Weights of a small GPT-style language model, trained from scratch on English Wikipedia.
Size: width 640, vocabulary 12462.
Architecture: LayerNorm before each block, learned positions, biases, tied embeddings.
Training: 654M tokens, 9980 steps.
Each number is 500 + 40 x the weight over its row's rms, rounded and kept within 0 to 999. Layers, rows and columns count from 0. Numbers have three digits each. The size before them is the row's rms in percent of the matrix's.

# layer 2 MLP down (transposed), 5120x640, rms 0.00563, rows 2000-2166, columns 520-559
104:453583513538482517578432513503519510527518459524521457527502515503486499461503392438458558517526468481592505532524580457
308:513466492500467537498547483532535507532500510490609570498462499547454484463527509490524465536530524527499453475560506515
060:545482533567537499482539508446564518497466436517483506582488463516493550516534502527500479456560525563522443544520434467
077:483529469508419483528452476563575489444446481480499460506447525507484582506515551536476541501566495478480506517473465409
053:515472453456529496547446474529437438463541465538539479479501518522485451462434557490451487474495459473541534465545438465
143:505514524473517464470431463564566497489495577489531536503522508515448487516503482457502564557551570395546560475528514493
061:559556465518540461506595533467509509498488488580490483501480473532489542501461516477579447515481476489461546414532488541
067:461496450459500484516575444484475498506482506490487543512493536470499576567525469537498594546508518434456534466526419481
152:500542471548503507506484402543532479545506466506545553459458531516501568487461495428464443444461495492567531534517604514
068:505456544488491578464456539503506499499445495463447484513526582551516512389444541468536476464497457542585487530549515471
093:478510533472552485454496517435549504488517489475491471472535499428457529467449554526430458506536603478579538547483499592
036:506424533451496427528467503544548485498433484451473513552486487506510489521515598527411548586483489535572524454510516522
063:508437512565544503593445510490550544432536487541524563524552507497474498486484449548419504515499500457533580509526545446
054:504560519518531457477544494402517475497486519453452475447510505482492574505537528476484469500541560518492498543498453427
052:453471469302465486539485499474531557473504535530501487515459496558447498526542424474475505482425506520498497498556479521
054:489494453439504540516514479498579516498469470465462409476392471504479518441550485543499487518514570534535543533586565482
054:432478476512462438502453560586561539476481519456441507511510523509501545492489482466482545564556499509528484485470478573
056:511568464478541472490457525433411449434510465455521581534559499481491583428467535501491503547525525531611547565483503474
220:444468502492518517573399536485537424499470412513548509535482497543457542526492548484526521493441544576487478511502538438
053:505491522535394531572450472542514526484513493502453489500448463603506485572413559494602429499564548463465449475535512530
060:541496558523530505592573414516556526511501484505494478536466469474512462473473479439460488501525560482563443534520614461
043:528476561532541459503530518526494534453521497462531486463536469480494518418493506525466496568478490425585564511473521446
068:494573474554457441509456519452442503501503422482503556465515550493392475489473531455489509505509420528540513449496486511
115:523448552502513407429507460646510533561492499517443498493570504550488558502471498537538522506515477391501532539459500540
084:484441532454482466452454506466586531474467460519415543517482509506547545463466578476519469463467470482486514494475506500
066:451455547526479456532488531445474493484510556576479478502467494593541558550533488446492531528463554483401520448497566463
034:532518486519532504519489464482560530509470466527384524524480522466522480565426592556587464485481540502539503537502451455
080:500430528488469472546482538492437532505480499495468589513550510530497506456492465549530462513492485552603446519463463482
081:453515518545435404489511490526527554536486451475431474457494564477467500486512511589553553506576500470499457460512398562
156:439509532494484480376506511461570512580509540474427461376531539475492552517483498517447536468579461485538492454555475471
050:537512489531532467525489486534512486487465499454524390481440468516519495448534500522499555515482504492418530564494564539
093:509504514509499490558465554479458509498511408510513582537451531514502541486505453494539450489475522551610422520510520432
086:534560514514478536487534501429520505537467456397463459465556532485573484503498543583523497446530507462436478534451486425
100:507476525499500503473470468534608482473472474554464534534496537545525519530524516495481542439557464542445405542438426472
185:562466479490530456530491557425542424528481462536454476561532593534498465505481531467472469443528493524492509473451481374
056:452528550502465455518540534552552527492446531458465528536481552520488538519431483571450483550460452520473468492500542447
057:540550534482525463476508451525426479535435517413524566553504497491494482466467525505524501503510501429508468536474429482
263:476513484496473435489455486459540484516475508456461477499457487466488522510474485486501536542509479526695510530481471492
078:488483532537505480461515495427485496523476576491454485506479507529578424488434527482530424499565523487547398539497543561
054:539505468524428468499504489443499447479530481501537551520552466485545538454439476556475544449472476480508540553477551448
081:439554524593480464512484539496516597527532491458525567514588566469520563524482473459484534449542553545603479506506500401
047:519543489449422511486498512491529431550447476476538432541518566513566480471467479499481475580481581580453525500461527412
072:478553505506516458521474497475530472503535425492517502498502471490449534537415478577491515428444538485576496520502544515
083:481527469486468465543502518442504458476546542481531459526483441468518483518460528457486459542506477520485465383545582483
199:496533501501550534500503480504570522534502511505480461487548410536516561532464532477540501471523482502529479498537517493
119:575458481484520465481571467507566468526477480512486502484535562454501559447479521550531495464531544458611460456504406452
071:472501515448459482430515490542446499480487522434511452465520520487511543471479479560519505573503501483510491511436458488
122:590488464540494475482394522532489518488490482463448489439491422513532508454535520545493599474412452606533430511503473499
199:536514596516498487540604476560548523505490523462471581490495457438480466570511516414534462530511554480543476468496538535
069:492478520517509471501481500429499487532504553517539558451531469492527536532548468568538567539538514557466456541586561449
063:556486536490479441518450524483477484465489499473410541506523467504476499475472451539493589544501545392430515507488553516
062:484523521487534435557517494442496559445502511460546421447512441474542450453496514471492541481564493467566481516504554428
098:432498509473429506536485454531546467541456458543413459554463506511446495506547505475483485547508441534525497560533501509
058:551471444471513505499468480447536527532500494533528465449483514591521522504522531544530473485543578472366470575446497580
058:482490468527445473489552475531548490434513520493492509510481495531514448524514544446482511431531495461517469489448499478
042:490463560495536492513526517584447458503469550539479488498500506452488571517527442530547484632462451473502476465469439570
046:545496431522461510548504468414470455486599564476576502467454436529506440540563459536510524491511568479450564466485550538
089:546565574477472465456499497523533522602526383429459547539590460501546584521487549496537475516489479485455492521542539574
047:451545449452480394510543519546496514469504549453504509510465501526490476465527446444439486549554551459480565469503450500
092:514500496488548472498464482435527446396504450529511525553555515508454501499453573459577484508460530529579517529491520539
065:491471518545492488484505435482569534514460515511308468520456611534502511537495468500529550470546499484491488482522505487
105:528502554468464517505470484390531490582507454444499449432512472542558508550530524541499549525463544491533515472520473324
087:579567516485474496477454532512534497502526524493496448522443471541528491534541519543557450512562543526481469513499516533
057:581441495486485462472562550469530454459507523431523437590503479491556541431497461556452472476482504560563456526520466484
045:479521501344479438525387489503544487451495460563583481458508519521551570507468446525490486512540524437551500502485488513
039:521511473525490508456486481505639475572460475498474379504482544513522458511519483538538482497490543502317484500479477471
065:544502543493461522528519482581540538532441426476460503419492513509530487430560462500522521565537503516529472468488482465
082:516461453519448496543444552453449483554417440454445476530473515512494507540491481542541514481459500524435388548526454462
056:520481590552485488506540517423556461478450501552475433431482600506524532549484541514459505527534428539496423501476476544
092:498488481450448410530471520462512440537452506481472519503470505526542564472468563538530459589481519550436514548510512513
073:438498459567540397440525513473457510538469446455466533580485546523442462470557479467443517463480470499513515518514487517
068:484511509510440512505402463535504524514535446447523555497499442475512514471516513437495478495494453489494491506566536475
050:545481479463526515551459530462500494505484418459402459530488526523495487465549500540533548495509506552468430545462487469
049:515488537515457551536531439460490545443456487489506484500524548512524517468472556464473517524538496483565539514529502508
386:499507533534525549529511397498484436524438439504551521458514485521463519488483473489445520515466491613562512530458521485
140:513546478436552570500379536517522452445502537437447522515504410463496510520478494549480390442537486456548519514542476529
058:462501470491453475536484515435624510525456535511461512495509494508573446504483521456549509514451465552363471480447532534
095:520500474537545488471406542469539472505494512571500476497434536555495502555570560535539517469549510461498438494492449556
085:536519491501493490487507513491502505472481525492492457428409514526528530527501549470463479512496537515467459491510415492
051:554547537502516434415477464605495477555416492470479476531521520529509437446547523539512515559549484523360515513523424505
083:453542454510518460493534447521514485559436490513524526592501555469371603545474529475491495496535548531372486511528472482
167:551501492527481531501448506500464468475552474512539482541429492528492490543598475478513449529563507413603511450523497525
060:491478553455507512503474447541550499501565499496511478511560484521555463540486444475496547547525521479403460561527481556
054:522584509522532463471529438483460452508459453538436466480493545537491397521521457480511537467468524578496458448480467477
068:555539537413499489543417484507511372466514494511478554435524467395525506519517499586576553593514466512539547506475474487
195:501508522498520413476501474525509535473512505496474499542476511499485488427474463502491542465432577508553479464540429479
031:456473443466515499478488507466482555551495471487443521483509506462480533529529559441554513480484536577505468491545477563
073:502473492460460451405505478538595439480513554479505482413527462513536493491481505594469523635555534478584549489538398495
176:545521482475518442516452488477540569499464449520495553558513458477564491511468449516433525534456509493550523533496456448
165:499587459523474453532404579500438481459529470426541595515486429494468561456471438560434441460501547490625505491491413479
131:588453617492480474530541459518549435484528561549527537464569462490566428486481482495521498548562494480522495493477481526
090:526426503513494524471493503470552436492533509562508566521529467507494431528498601505488562521500531564496504519487471462
021:477442482538527528459546538477470532482475566446508440448570462434516534539513456476498563539542560530533534446498549516
109:442510514503485501466497483440469567548551449531502513438481457464515486472499514430494535496485412503505490466521512516
185:519491502509511484592459530502468512538517492505540499471418522498431532574579491490553468508529514521500444479550462538
083:442536505509591502521466474492465556481460488438501543506482574466492476503506454515393581438527539455568534535473431446
049:531460521519504504506482484512458513522509544520455549496516517578500447468530548558563493548467541574399488466462461552
152:488564535524442543532512507486515488576487580524501582533554466515444465450467530434497493546457474437542473495541533497
036:472483501498460505551465486400549485507441499491525569520520507466536548533561514551500573493540488468526510467462505426
121:524487461506289457489455546534434514507448523439471516519543436543447580507492490513461532512582496405532511513549484534
057:461499535491475435540511487450553439471546461481534528484501504428511522535535480469428504450534464509512479533517551408
072:492478464485601449505470511460506503442422504558534486486439519543500585485528478556467559455537533429518485530468480497
078:555506642548532414504485440502460401488523451507493574473557497464498525460447510498509532472502502509454456462542580518
072:472505525493445541510514463461473459430509474494574552497436487514530474478454554486468529549526487588595451468538475494
051:514476495511450421547534491467454531539431443527547424500466507492527527518557499494510495548487505486370489544561477467
071:487535470470478540542531478520544495473442445536463462503452485516464518565529432551466489577501434472423517497504439481
121:516459505464486477523463464486549527489569474496492502485542501386562508508435465514505581565460453467557509498461555548
036:432510455536509513446487490511447515549551495513494502566531538539519492550533518512464522446500432608384478441502495460
072:478530501432466494401524547523474509527479448544437505536461519575517497483482474566542522525459503511449453510488476466
066:457498479520525460490493472519577497543475514463483513514472549510470531469560471497548573433528465545391447485501478530
119:470468475500488431504523510487493541588517459456530548496483474509536538437535475437477498545400466525491428461534459518
079:564445455516526509513491524558512418510518539547531585510487505506456485498592475498536435534552513474593505476514494529
053:521595473498479453456492473483485507554530412569516463536501527453503484460491537510533535502495489602346473456510469486
104:525491578498530515425534507511550427518463532519489534501511524520502502485441478482519506534513498403521460453504471516
072:478497498525463509452500406464573525536499447497466427424551531535534531515441507516498535587506499453456429493522531451
073:542500425578544565453483453524415531572470441484443408498493473506481547600501503513553506444559496531387511520496448548
087:535516527528502496496519463514486574527475458479463447577494554527544503493466530426545497499595534537525530545509482457
037:555503549397368455490497501437447484529602426506496504506554549513510483477496459537536517526582600572467452533469431573
065:531502558506542468501464520471562505547475506497471497478543604457546517480413465531453532472521447537513492504489466510
101:480558501477531488483438463451483548481499388434504453503512478450526545535413529557473510510500517488505488543480533532
037:492462556489458570520508463555518371490539449580441502455478479514495473550482571492425408519551457565581457524398525490
105:465566541496482478514447479534507509538481489540506527511477517542433536494539488587469480452530496570525473487499405496
057:546495569451513481467463479519478538501435543430481521572529468554525473485512463505441530559404485529489488512498533515
032:424499527378474487539523533515523544490508407435512510577475455638514556482489503527470474511500484514516470533543514450
056:522466438514459472430524514513529491502486538537470504460444560538523505488528552550421482473521508422341535578467468487
079:545478514524445524563455553483495503479506528484524516489461486520507477522497508582452432443506488467524484522460481441
116:507537525561449525569494538493453465467513497522525525551497434501396557499549459453539469478492506465561476470467484458
043:500528567429467465469542524480557485437518456491553489521486477522457483550545478549555517565477526568601497506510540526
124:488512467433578563542411539530543494482495507503461513444478457460483541547500540486459465511532493499586514475511461478
225:546467495505543405520563521494553498536469570496421498483512521480451576460468474551527502534551484427529464447446499426
047:549519489535540497519416510547480427529507515427487470453472425458567516517510610488476503440471492516520548551559517512
078:507521558459476467608573496493479557425592424427495508547442387483485513525425456451483509465472488559497526527563584492
083:458488513538448451448483488507534491500545524516528527493474468532509544418504448512502565501470465546445449585495423513
035:500512536495455485549454483458610516509472519495487489505517486499529564484473539514548541560517432527401417519542497494
035:542513605425555495352475518466541445544445476487539526591487570551517532548472482575553516542456529530298391503481477497
041:481485527512553486450442516583460541528480569514458435470477525594486525491577436526410532516529528507403511491425511461
091:450565518526529483499550516414509526533509424458539490454498464523495520520417550513556522446483507519551480540482494528
172:471539489499552434484542522551432443517496524532422486493490594482478513511468470476532545449482515558531511506479469526
124:379487522596522462461476475530547564518500603562492544450573546526501509467521526447414571412585538596560452511517514441
071:462480474562513506480514549532481499476438512454502538551487557454520514507507548491492518553498501477462511594526495465
110:444416546511528499478450525492469485548518530549422468511527528479531533465500510517456488500515525468437493546533470518
071:535499453543470495509501554479542534534513479506495500568515476473549505490495476541433509459453539558539465507444495515
102:519458554509470449491426407455473441507444467497486425523510546531574483481492479481392519519555500616510403485502409501
079:554517446518481459538469449472460509501481467460468471439462469473493480552539437512384546567523462589471525508521412450
084:526448570515415459500506508501514543477539495442485454412497502462496490495420470529502535508529538485502472432457532549
087:477444495514569574555475549523471459465481541548418484553430499466532451484547446516499486509548441560486526522405506496
062:446474469461508509553534492499520505477492512506496543547548452522531524499462481565497530461477498443554501592554587513
023:519516472503495456453477459471487489572572432474468525482513544506490553532497525535467547610539514488464571458479462509
068:460530530478527533518442490461489459442413500423510453502531528475571570483465576516402553500463493539554485495462516422
134:512580505492465444490504502447549520454488524514457432528516565442475480496441497499496502492406445499499430464519511520
053:531484446538474468533438518500452576529490488512493499454503563603487548495587510487503525539515475476381493521516503528
141:434523559471467438529508477504468526579568495483510491526497503575465480469481528470496479497508535470574476494520490534
075:546543510430506481517517512536472508521506480470505438495509486521425498445508489516577419520507512411472462542566543544
075:457485444479550485581504455477486517523549426491535545538503502494528455427517482488518449429455458506580415525488530509
045:505463535471464487534378508466462495538499535583481484471512421506494453474539471508512438572438558471576517484443528516
044:426550456539474525493492510548509494447434489452502491534536570481497454517506587515426486466559527483585567561402411456
054:532479468511524496502486555562479625531456490474565457536486508503420425464517464495472484511592500484539487545530502532
073:544472568517526490535385470477509388482503576488465490485545498434450527551508491476486586512556545463568547477497550466
071:524470543477468547478549443517518469444504487522526452524454480484478439472491503494558484521474515502639482524461503491
110:502498452525454463475471625490429456547522437482441479508528481547545475541543474530482496491463524489489496491505450462
072:494449496505571523505483440452551530471489503583490558485528525495542547479453539460453528448487523539595476508467458419
019:482511516520489451460506460519420499513516467422511501461504463573488548546536492508456512530553535483520536507479529497
099:491506455450506459443533542520500424529528593483550459535468562468457523462453534517444481526484517425525595510467525481
082:468547497525467537522516476502538555490474529538518438508503497499525501478503545516463520449449528508527511471450481462
077:479494462485474498501548456503572534492496485502514474499456481530496499464499464537444552494544484493461481572476521454
134:504482477546525566464458502495449488509504452514466414452434495503514498550564528490490475479590468529574515534469452513
086:498545445546472468495509470482589510441527511492551488489495484491517571443482556536423487516437505492469530529481520472
# layer 2 MLP up, 5120x640, rms 0.0136, rows 2001-2167, columns 520-559
171:463471502472553524495483551511522548467476524439506504563662467547523473475457505546454503495371484502510463518474552500
095:517516527441514533520423551478441568479564520590553561541558470489531476556478470501513454517518529519474511468511548436
096:524428469545510567539495521531473546478511524436503542510520513445590542525491438499498502408511568518547484556539497444
089:531470489520548509490533532501496503461486535548532534401487482447525471487480500488581455506534517501572486428495441587
117:531513410549485527530503535529526517428455565505520532503466458488585497476497456553483482557412515468546521487528522534
092:484539515541528471517547493467415604527503506476528533537542462446544558481392487447560501451497472502583532515522538539
097:447537506524491583524542502486494452431516496462492552591506486535478539525437498472417500528464481420456472501478518445
117:475525524542476516538502485605538581509431558549516546522490440506493539472373484471504436477429606488514504521484526505
096:550495524512508588540565509462558549477462498443458498488469490500511453528497466455478451432509542509518512506496503474
097:501511475504414487516473399503465532508492481421573486502571464515528489482429470540534477521497488508564520451521491519
088:537497478504501450500511537466496482464515506556618501516532510473534511454547448508482487516499456466552601442514506502
095:462496502506516551452468509491459475477561543549524491522521496504475530387513500497405516511493548479554527432544522509
099:481496522539483485546499488515479543497488461456556513487500462428482524461516505472480412545518458550526497528458553546
091:476581543551531514518575481486505497474510529433505479443471489467508452502499517444453518521515582541541508469552516512
095:397519521533467512494519521551446453426555603474527432490471433477519472528490460503530454503535443516563491515467538548
093:524506494532448511465511540501524558462474595487553516602542543450518499483529496456440443488496518437474536568545592432
092:466560522505357564582576518520461473505530476419512503535572414486541548546567509479491426550431495535521486431495474442
138:477501445509449570561519538495503504467464587458528464494514516500527512461469436417456444550446515493584528490429521476
096:527534492456599556526526515520476498500546500535558530574485471483484529444527515437469542469591454562443503494469551537
087:456435426520486519542514474547418526522456572435503496494464473493501510484510563390466427507528565491515525485497545507
089:458592479485489468588526518528487502536535448475558556526451498456527538455461461436494508479458518527538498532517560502
092:583517429553509513539514527519437563535518551451486574567570433474553529498531459486467521503481582509604485480510459522
101:515586476491478510443535565591457504491571512519553484461496589384552503516443480545434514558493497543485535471527504531
095:488476481549463423540461494442458529524539495493490542484534442545569476501528578540506502502523495471499609428510453460
092:523567497551523539476394513454573559478581543466482474518461473490557501534432546468502454532506513484545499548481568487
086:557551538458489560488616556457561532445530529503581461500475489478453502426443497472516500425404501488497468569518494551
099:540493414516489436507553533517472517493545569526494593475519551450496533499505440463460581526464506472534566504552599464
095:530603576587488562524552446597485555515500441453535554527513459453497441424497446451448452459505476392500507487509522467
110:476546509513506500483578472488438503538632499496463494444506465451510513492515458465564521552475553569590501449470482439
094:525542505489541515477472544491489452510534512511504545601508498513511533546497460433435511559524468559507488391536536485
100:522441512515542546461436403466514558518503557523529529462474619506471488572485526425475523548460464490551520454514527510
096:532575481487527510481466505568435456525512545551546519480513525512604536636436437508467472518563501580457553547447580500
100:468516454471540585476490508484455403524562499472463544567514451501498468493432502547431474530475572505548503515485567478
124:487542468607500519519438500520493492514531555530506544461555492452556506463490599491481512504467496523548488493440556494
089:521539500554539516562439514535534532521466551513610526518567526496570512472475487480498468515486490459545464499513492489
096:430523464472491491538515485507487418518516543448502554516456470505516507532449494515437426453536552479588431510524568454
141:538507466472541591471556468509480557516560492463501481562540454465499518451440488508474456513467511524529509538513532449
100:490520500555485565484577505516470467520477513549585536526496450509515593427508501467541562628518484558511477490495494475
091:428523450474499629511472467488620483448494501431522564464542448500480492535481496528485519534574528501548536547523426477
100:486483511509579518587508509481567559492550533451553489512481449506544503420492528504437425486485546467522435484491478517
090:400466531506481515587512550536484584451533521478512458565547435444567494503480516493482522555546455573480554444561524513
095:557545500476458515556520444538489522526519491501557462467541477466510486468458511532454441424449411481498522468465490522
097:482536489558469528473509531524510473540538492553458459505574510520467441445509541414473492521516463539572493513550524453
127:452530478532477541591512520527488481484573596455560520452493460455568503475503526438486404608497505514565499430522508497
104:422458534526560461460498459447504553545497504527545443477526484435522535441516472394606439526570512473545499472513457503
095:505469478490503490513531490465385557510533528477539532533433435452532524459479517475534494479508513468572581460508462459
109:504545469494509464508508524502481604459531524405450471486523517460509519442486550537452518490457465507519454466464520542
138:521530404545530524525586524502481464432537539429574529530528460452565468457474501408431462571480531512538516479553534546
096:441585557493498487538541490417516524524518525476546537391517490503512508472433446474491446516484501514475424494560488463
095:510602549535565475414417516480443534479566500470486509539502498460512481439441508415463466504531538482506471474467473498
092:539518469539548514546482556517422540539462514475461530499523509418569562430459500415508543501461497521555458474510511523
099:478569469489499592483562545496469440522552520446483446509510498491593569390543572478450496554474532562530543400520523433
093:485549483586547523473467477529446487492535503454561484545586471481532515493556432458511532508514498541467572474493471430
092:476560535507529563476556481483524482470587501500505518482486486456517474442554454478468501575453505562459569491541556534
086:474528505465516438477584565550491464517484562512589473520480423435488471479465440498468494504496454484542490457518485558
096:491502449527504471448508476591480409460505469482482508485515573459555519452527502513448507522466481493491551481483529520
097:486455501437538508535543536437525501469473511481495538516514499504539492459493506509585485506461543517583477397523556488
092:492495477465521487541542488543497519518463482450548467515598540466521533459522535427469517511555404488554497480507506511
099:435502475499501532575536470537503515535494454508521515484512462531563592414495474464533506546540490526567497529478490483
090:438521486522622534506492464514511501403410529468525514498530527456452493451450511482514538504533550519528594456563496526
104:480552528535509514478473525508483595424602497475518444526500525475543509478443528524535560527510507521508536437530479474
101:497466440513472481543414518456516586526494504485469507521504516460530523511502499448511512489510486564458530414595473524
094:467589401518490512486500489571512445488453526390545509548507525474480494538537454398464411544482581520531473451543514465
087:469483543507540423508563495518493477492498502410511600594488532496512533489547574504546488497486583468560512481516566490
089:409464485395499465485526481555449546461505461503539521438540530473431488469447500504486501491461473472480535521511563534
095:545524484509451524506478536554532513472525490452470402493556430460501585522509509463493494531451533514455489436526507494
102:492551516469504515555583535549515500499570497478526455485542472536511525437427474412488523532519489508463570470524527475
091:526516461525489505503584493471545558517518494480590503530528505447537528524476529481453518552514501454546495453505493477
103:519549533467527467530555498456503505526523481529495559427558417441498505482510496458551454538442457449511539487483465485
097:480522455533456574503564548552444448480520561493518541480484467416519502484430528409475502564528543506507518486512497549
092:522495490515480539529562527545508533510499496489567495567553437464545513467433509533494499528516531506527485495583478504
090:503544540560549478474561553538485479505552574490520402447486498555473567447494518500459531520471473502584524493549462404
094:530535512483523501456509520433468465478563563457556510492554479538545462492467448513466412589494560448527572526591497553
193:540471488585544523506518460472471487515521444541533559479527491516493444499434462494511505561487557507493574479611540498
114:444491477492515548509461467553514460507523559486531494457441528523529476461418510538524382412489532478557498480594509501
094:473560479465578497542541552455466500517535476501529498472517574459439507487502481514476453549511501421439455507544566558
101:501533504521517488497586483485451579451481535550531541449520424474519432433520489383474520450491501511556473479635478468
099:511451485556475496537457479514485558475617534463532494457485482485552620511488528505499512509447555516493500426493505469
091:523557503510476499514525526570429576432538491484569497543559449520469533483461520461485409537528520430460494495541561568
096:504546492496441501499546535485472500414531464538467532501447536437502504428506491444496466468466507537488533570580491483
113:541593426478474532543553453450445517576501535463532529520502504514551487493495500406513407522457511527582525492490514530
090:597464530529462509592484456499503529488551529500582471500499462452531519447490557459543537481489578536591473407510560543
086:476519451563561473492492568461556496443560503423510551460461457507462538491485502407461545550544499504509489526572485498
092:596531500500491534520572538498461494476558539508483486551518476522501524520490504530469488498494531490542523456450512480
128:505565491488485480516603497566520538501537527499511498512503411518482514440484538545490474436525484485496501470572554504
087:493556418533551499511527479463551523460461449485486577472507469487526508443528479498484478598554372508522514429526498460
101:414534437420474551576485472473459505500553454486488479531531445488523532531478536494449454551513528489532499558510541449
116:527500492508483523586522494500485530456495505485567506505550428505494470469423471404496486518459543519513533515528516457
114:453619503502575469541487493450423492497546525442526497502529500441581496424541434502465510577510562547574531440497487513
111:478516504523547528498507522517492439495490578453621448480479467498458478524485515553512467472435518486541498509486513489
097:449508462565573441558530499533460523484461535516506486551598496473520506486475491527539463564449551521519495534489503447
090:477491491418551559524496470505469518508544498455554497546547496480587533518421584466454452497448456491575477462508556434
101:449542434493532565597522529514510566497495526491584497584477477483425507516424451455527441514570468498535513456495448510
122:512490446528503515532517516527552497413487520483559505489519514451497605473448553491536483533447527380534538447484529482
095:459545460498516498493535433501446509505608551444501535517515493568481526446485511515461503493464538478529515458517589523
092:497477482492521520517446516496530555516489514509576436497501543438540513527449542442459482531480530514479551478530516448
113:527550480579502578503567520536478468470502524438561489476515515458493502482444426487431531568516575530497570464506566413
090:448500409593583500499461483512498584515488474459534504432512472489505462562513565474475473438481522480602535478517542514
104:554538474491456506508539504431451506529524542434564461469502529436550498481495538437453449443534463521488556478453594476
088:473563480538499504503500526483467581529496487499504514491508489421528478473541540533477516514587442509558547497551483510
094:465544454479491485505469534484455499548499541559501529524480413506472494526474456523436493494486492530525553468524517486
098:526550505511481583507498515501525517508622522543553589520557456442516512485477515463452486495446511451512535450565572487
095:484474536563489525516543525558451505524418580501523530436470504500442476475502521442447403527454526517521504487416539520
096:532542515512470511518522552554571479433485534530485496520551465402523480441481530522430517471508526540531467467574497542
094:541424571503526491574499554531552506484566498564521580472472562475536570440489445527457463490445472509498450458508522400
104:536437523481518477514505509476509510574487536529518507516536489477535534501474451515538491465535504476549594471496558482
089:432531430545470576478477564549416484489519507420563524401552464431551557524527504493566528453524453520518586525528482490
098:430514443523518535463466515524511530514522497512541469497582489449516481477523528420547471461527447523514529448494456478
092:466549515561550468520535438532600524544567516512575539457506496538458533413512515473493478498543535523489451508456577499
107:445620523514564497477513481558503525475502445493560464545518475520523495506465484547473468550476521455531449525551503439
103:541530467507481451559552512570443518462585530483466482485527550520455555452467558451449490531530560539568466489524542464
091:605523482560510477534477576443492489487534485536543549490425514483539524454457498477513491539440475539502521523510447465
102:429545435568494528493548467603527556572480500504485542515476484495545421397444495456431503539487512443592428518548482501
096:505498511568523536499519487517461542413580451480567509516524465418507524525441379431444529502476557516522448509545545459
098:481504501471514481495589451462528563584464555479544534448595454472557487507551506479537498499516586465537492452532525494
091:534496489534545449551557501500477529523475524502533537445505478464541489436393516441530538547560493518553535483523519430
089:484460569509551475553554502506543536466503526508566587504476454431450494509506505505508444496498527537520489490529549478
091:533468503466532533472560525470495522411484496497488467499521471539479493385454443487428497474445474533561485446561502489
101:541550537485470442572484603459460600485585552482517493560541469475488524418507471513437506520489469481541482494476512481
092:430521468451515424483527463557469453454544460459557533406518505503460547521469500451512415501546478472513464416572484453
098:458514525535477523495632465516504488432522561476511455469509379476547489466486532478443458553423462488502560481561430508
093:434517416511494520488432469460407506422518549470490499559485487469440507484492457528463467535489546400468456495534525480
090:492461539508479522542539477474528510517459471472424555444494511470505534518508464511472495467462493457535477451522484561
095:560529598517543499486557512576496599499480543496544500430543512506512474461473528488457462454500479558516490505570511495
095:463521460559442478517460559484464464482528526447525567501567480498514471484501553395504510526429477545524518450515485507
103:517557498535505479495559481550512569505561483437574439469537465477466549514495492448399476527483434519595527486486536500
088:489523471483513525524497542538454482467501576490499554540528536538586554473486529459432395502461514485585546451496481514
099:497483449602473523556495518512453433496555580497534499486493519439490450489524446453490455531505445494565505467519445478
137:471569431551560546486453502479539444497586506561554539479528480509500531484502490481468484560550516491530482483482507471
086:450477421582539502501499506461440504510484462485566471490534528581473518443519445491507456525533464474546522455482569470
097:534525504468512556548481485517539462466447491432472523511466532477508525409495503415466516593464482530519567551525540414
098:497468566540503507592544516532448561505528509527479603489432465472465514488446424465454449529454537445529457514559539467
089:457552535465497478502418509541532429559471481521495506511502503547565487485487527498479544512523539464498505494455451558
086:517511499435500492551518493498557571470490477477556494421422548485588507430468400429488473581556505470475497424570494575
089:570494475501505557517537477485484473482538526503583499468520546512474484513482510517438534531505530490502499490475543466
097:463562478495489490511515511523433574536518561501498470535591539451418453526495503415514489510510573496511587563500463544
115:503535442528487524585528504545452518503504534541507482489462482492518564458476437450483567509496527514568498559537559507
113:451578456524562462574524594524476533430477476453464552546488519492493488419478427504433514549509527495471471523486506513
097:536572492505500529488539481513458526486532467494575473565435539477535593458485464476526420513428563556473470541457512476
098:430549483538483524502533576593401520461498562543494447540477436452496494536494446450494504515558568476514515509531552472
094:499552469512479508519529565469504501473443465446562500456522530455531473527481448406499465498471552514534502440483451462
103:546468506494524459574499529503474521513535488491526594445502453419507523470503523426543497530433584523582450429549596466
091:558516470560445528573473519550453570531446568427526527467532464502493555449457513481436480463503524557508540467518538588
096:503517461523506532517517449526436477447488498547509581548549490440477434493529455488458506497455565550504538526462481441
092:456520462544532546509562535545471521444573475492505552414494513446480563410478511554443481465485520469581530434556489487
093:412549542458473494517413538491476478456518528454480477587546477523594503485454444488582531498507467437536501498623517492
091:477458505507505564491443479587545449514518494531495569552526486375527522481534494442493471513518410454508515529467450488
094:481593507524552488505499543522496507470498511477509607469500484493549571470507493501558498532461507434549536471484486442
117:442519501494483543559471562503502515558510531509539558485467481411555556426541490484509473485484522498571527488414526530
094:523514456473518446539476456487544467554472522455548502540463483474530454419479520493476435512488475561535506493531532544
106:503501512513516500535480458477565426451501602475418499476483487435471506468416513446408540538494501501567549550468491493
094:464577463500524538535542534584486554543509570449571467583575459523550505486456463461519472506534579532499502535517546551
093:427485431574540549516466500491461510500515514528506533477430497512521457405510545508464438475582567495532512482493532514
094:477537477504483572493451476484473522426504490451485423572471503490516491531536455438473509504539511455536545458502555526
090:426503452512555454479552487577452433519547472515537495501558522410549613453507512457529461564577542535511573514500520446
089:527494523429582444470510540468470548505514564501473540614474455468494501464509529513559538464439505519532480522514606505
097:481501505561592530442537529533476487460563526437542549537520421515531552501455503449485426464527559536533476500559558511
096:512563463489421522559493487485461482551492508455542543520467489469490524484423527481502497503454588497563492517483549452
109:485448427520513504506575495514446517522608492504492491546501425477517515416486530444436504588477555552519483504506521512
097:503474505497535473511464486588591468496478534509526457474529437386488544501422520439537468520480510470509447435570553534
085:437532503540510491531526435421508518484500520501443531526569519463603533492489497412468446529448537578509555546539489485
105:502517505510518473516485554475449525474479572426521519562599589485491509507445552461505438551480514465528474532447502476
094:487514477525463496503513500498412485491445549464521516523427499465516490438500540454493484493506483523519447465485456518
099:474477445474479468530515532465489509495541556495490572484554470554540464505459507508503514472555526475520483519504484465
112:525502486541507477497491452522497514467524520427471556476529476488536525506456452498437445485482490507515488484528560499
093:557515441494481490491581547536438567488553523554544530470530531460521565528486516485522494495535522465485560502469440498
096:478507518510452512508548433509433481474456448504575534535489477461490522501457516457501449499496464474535535547513513516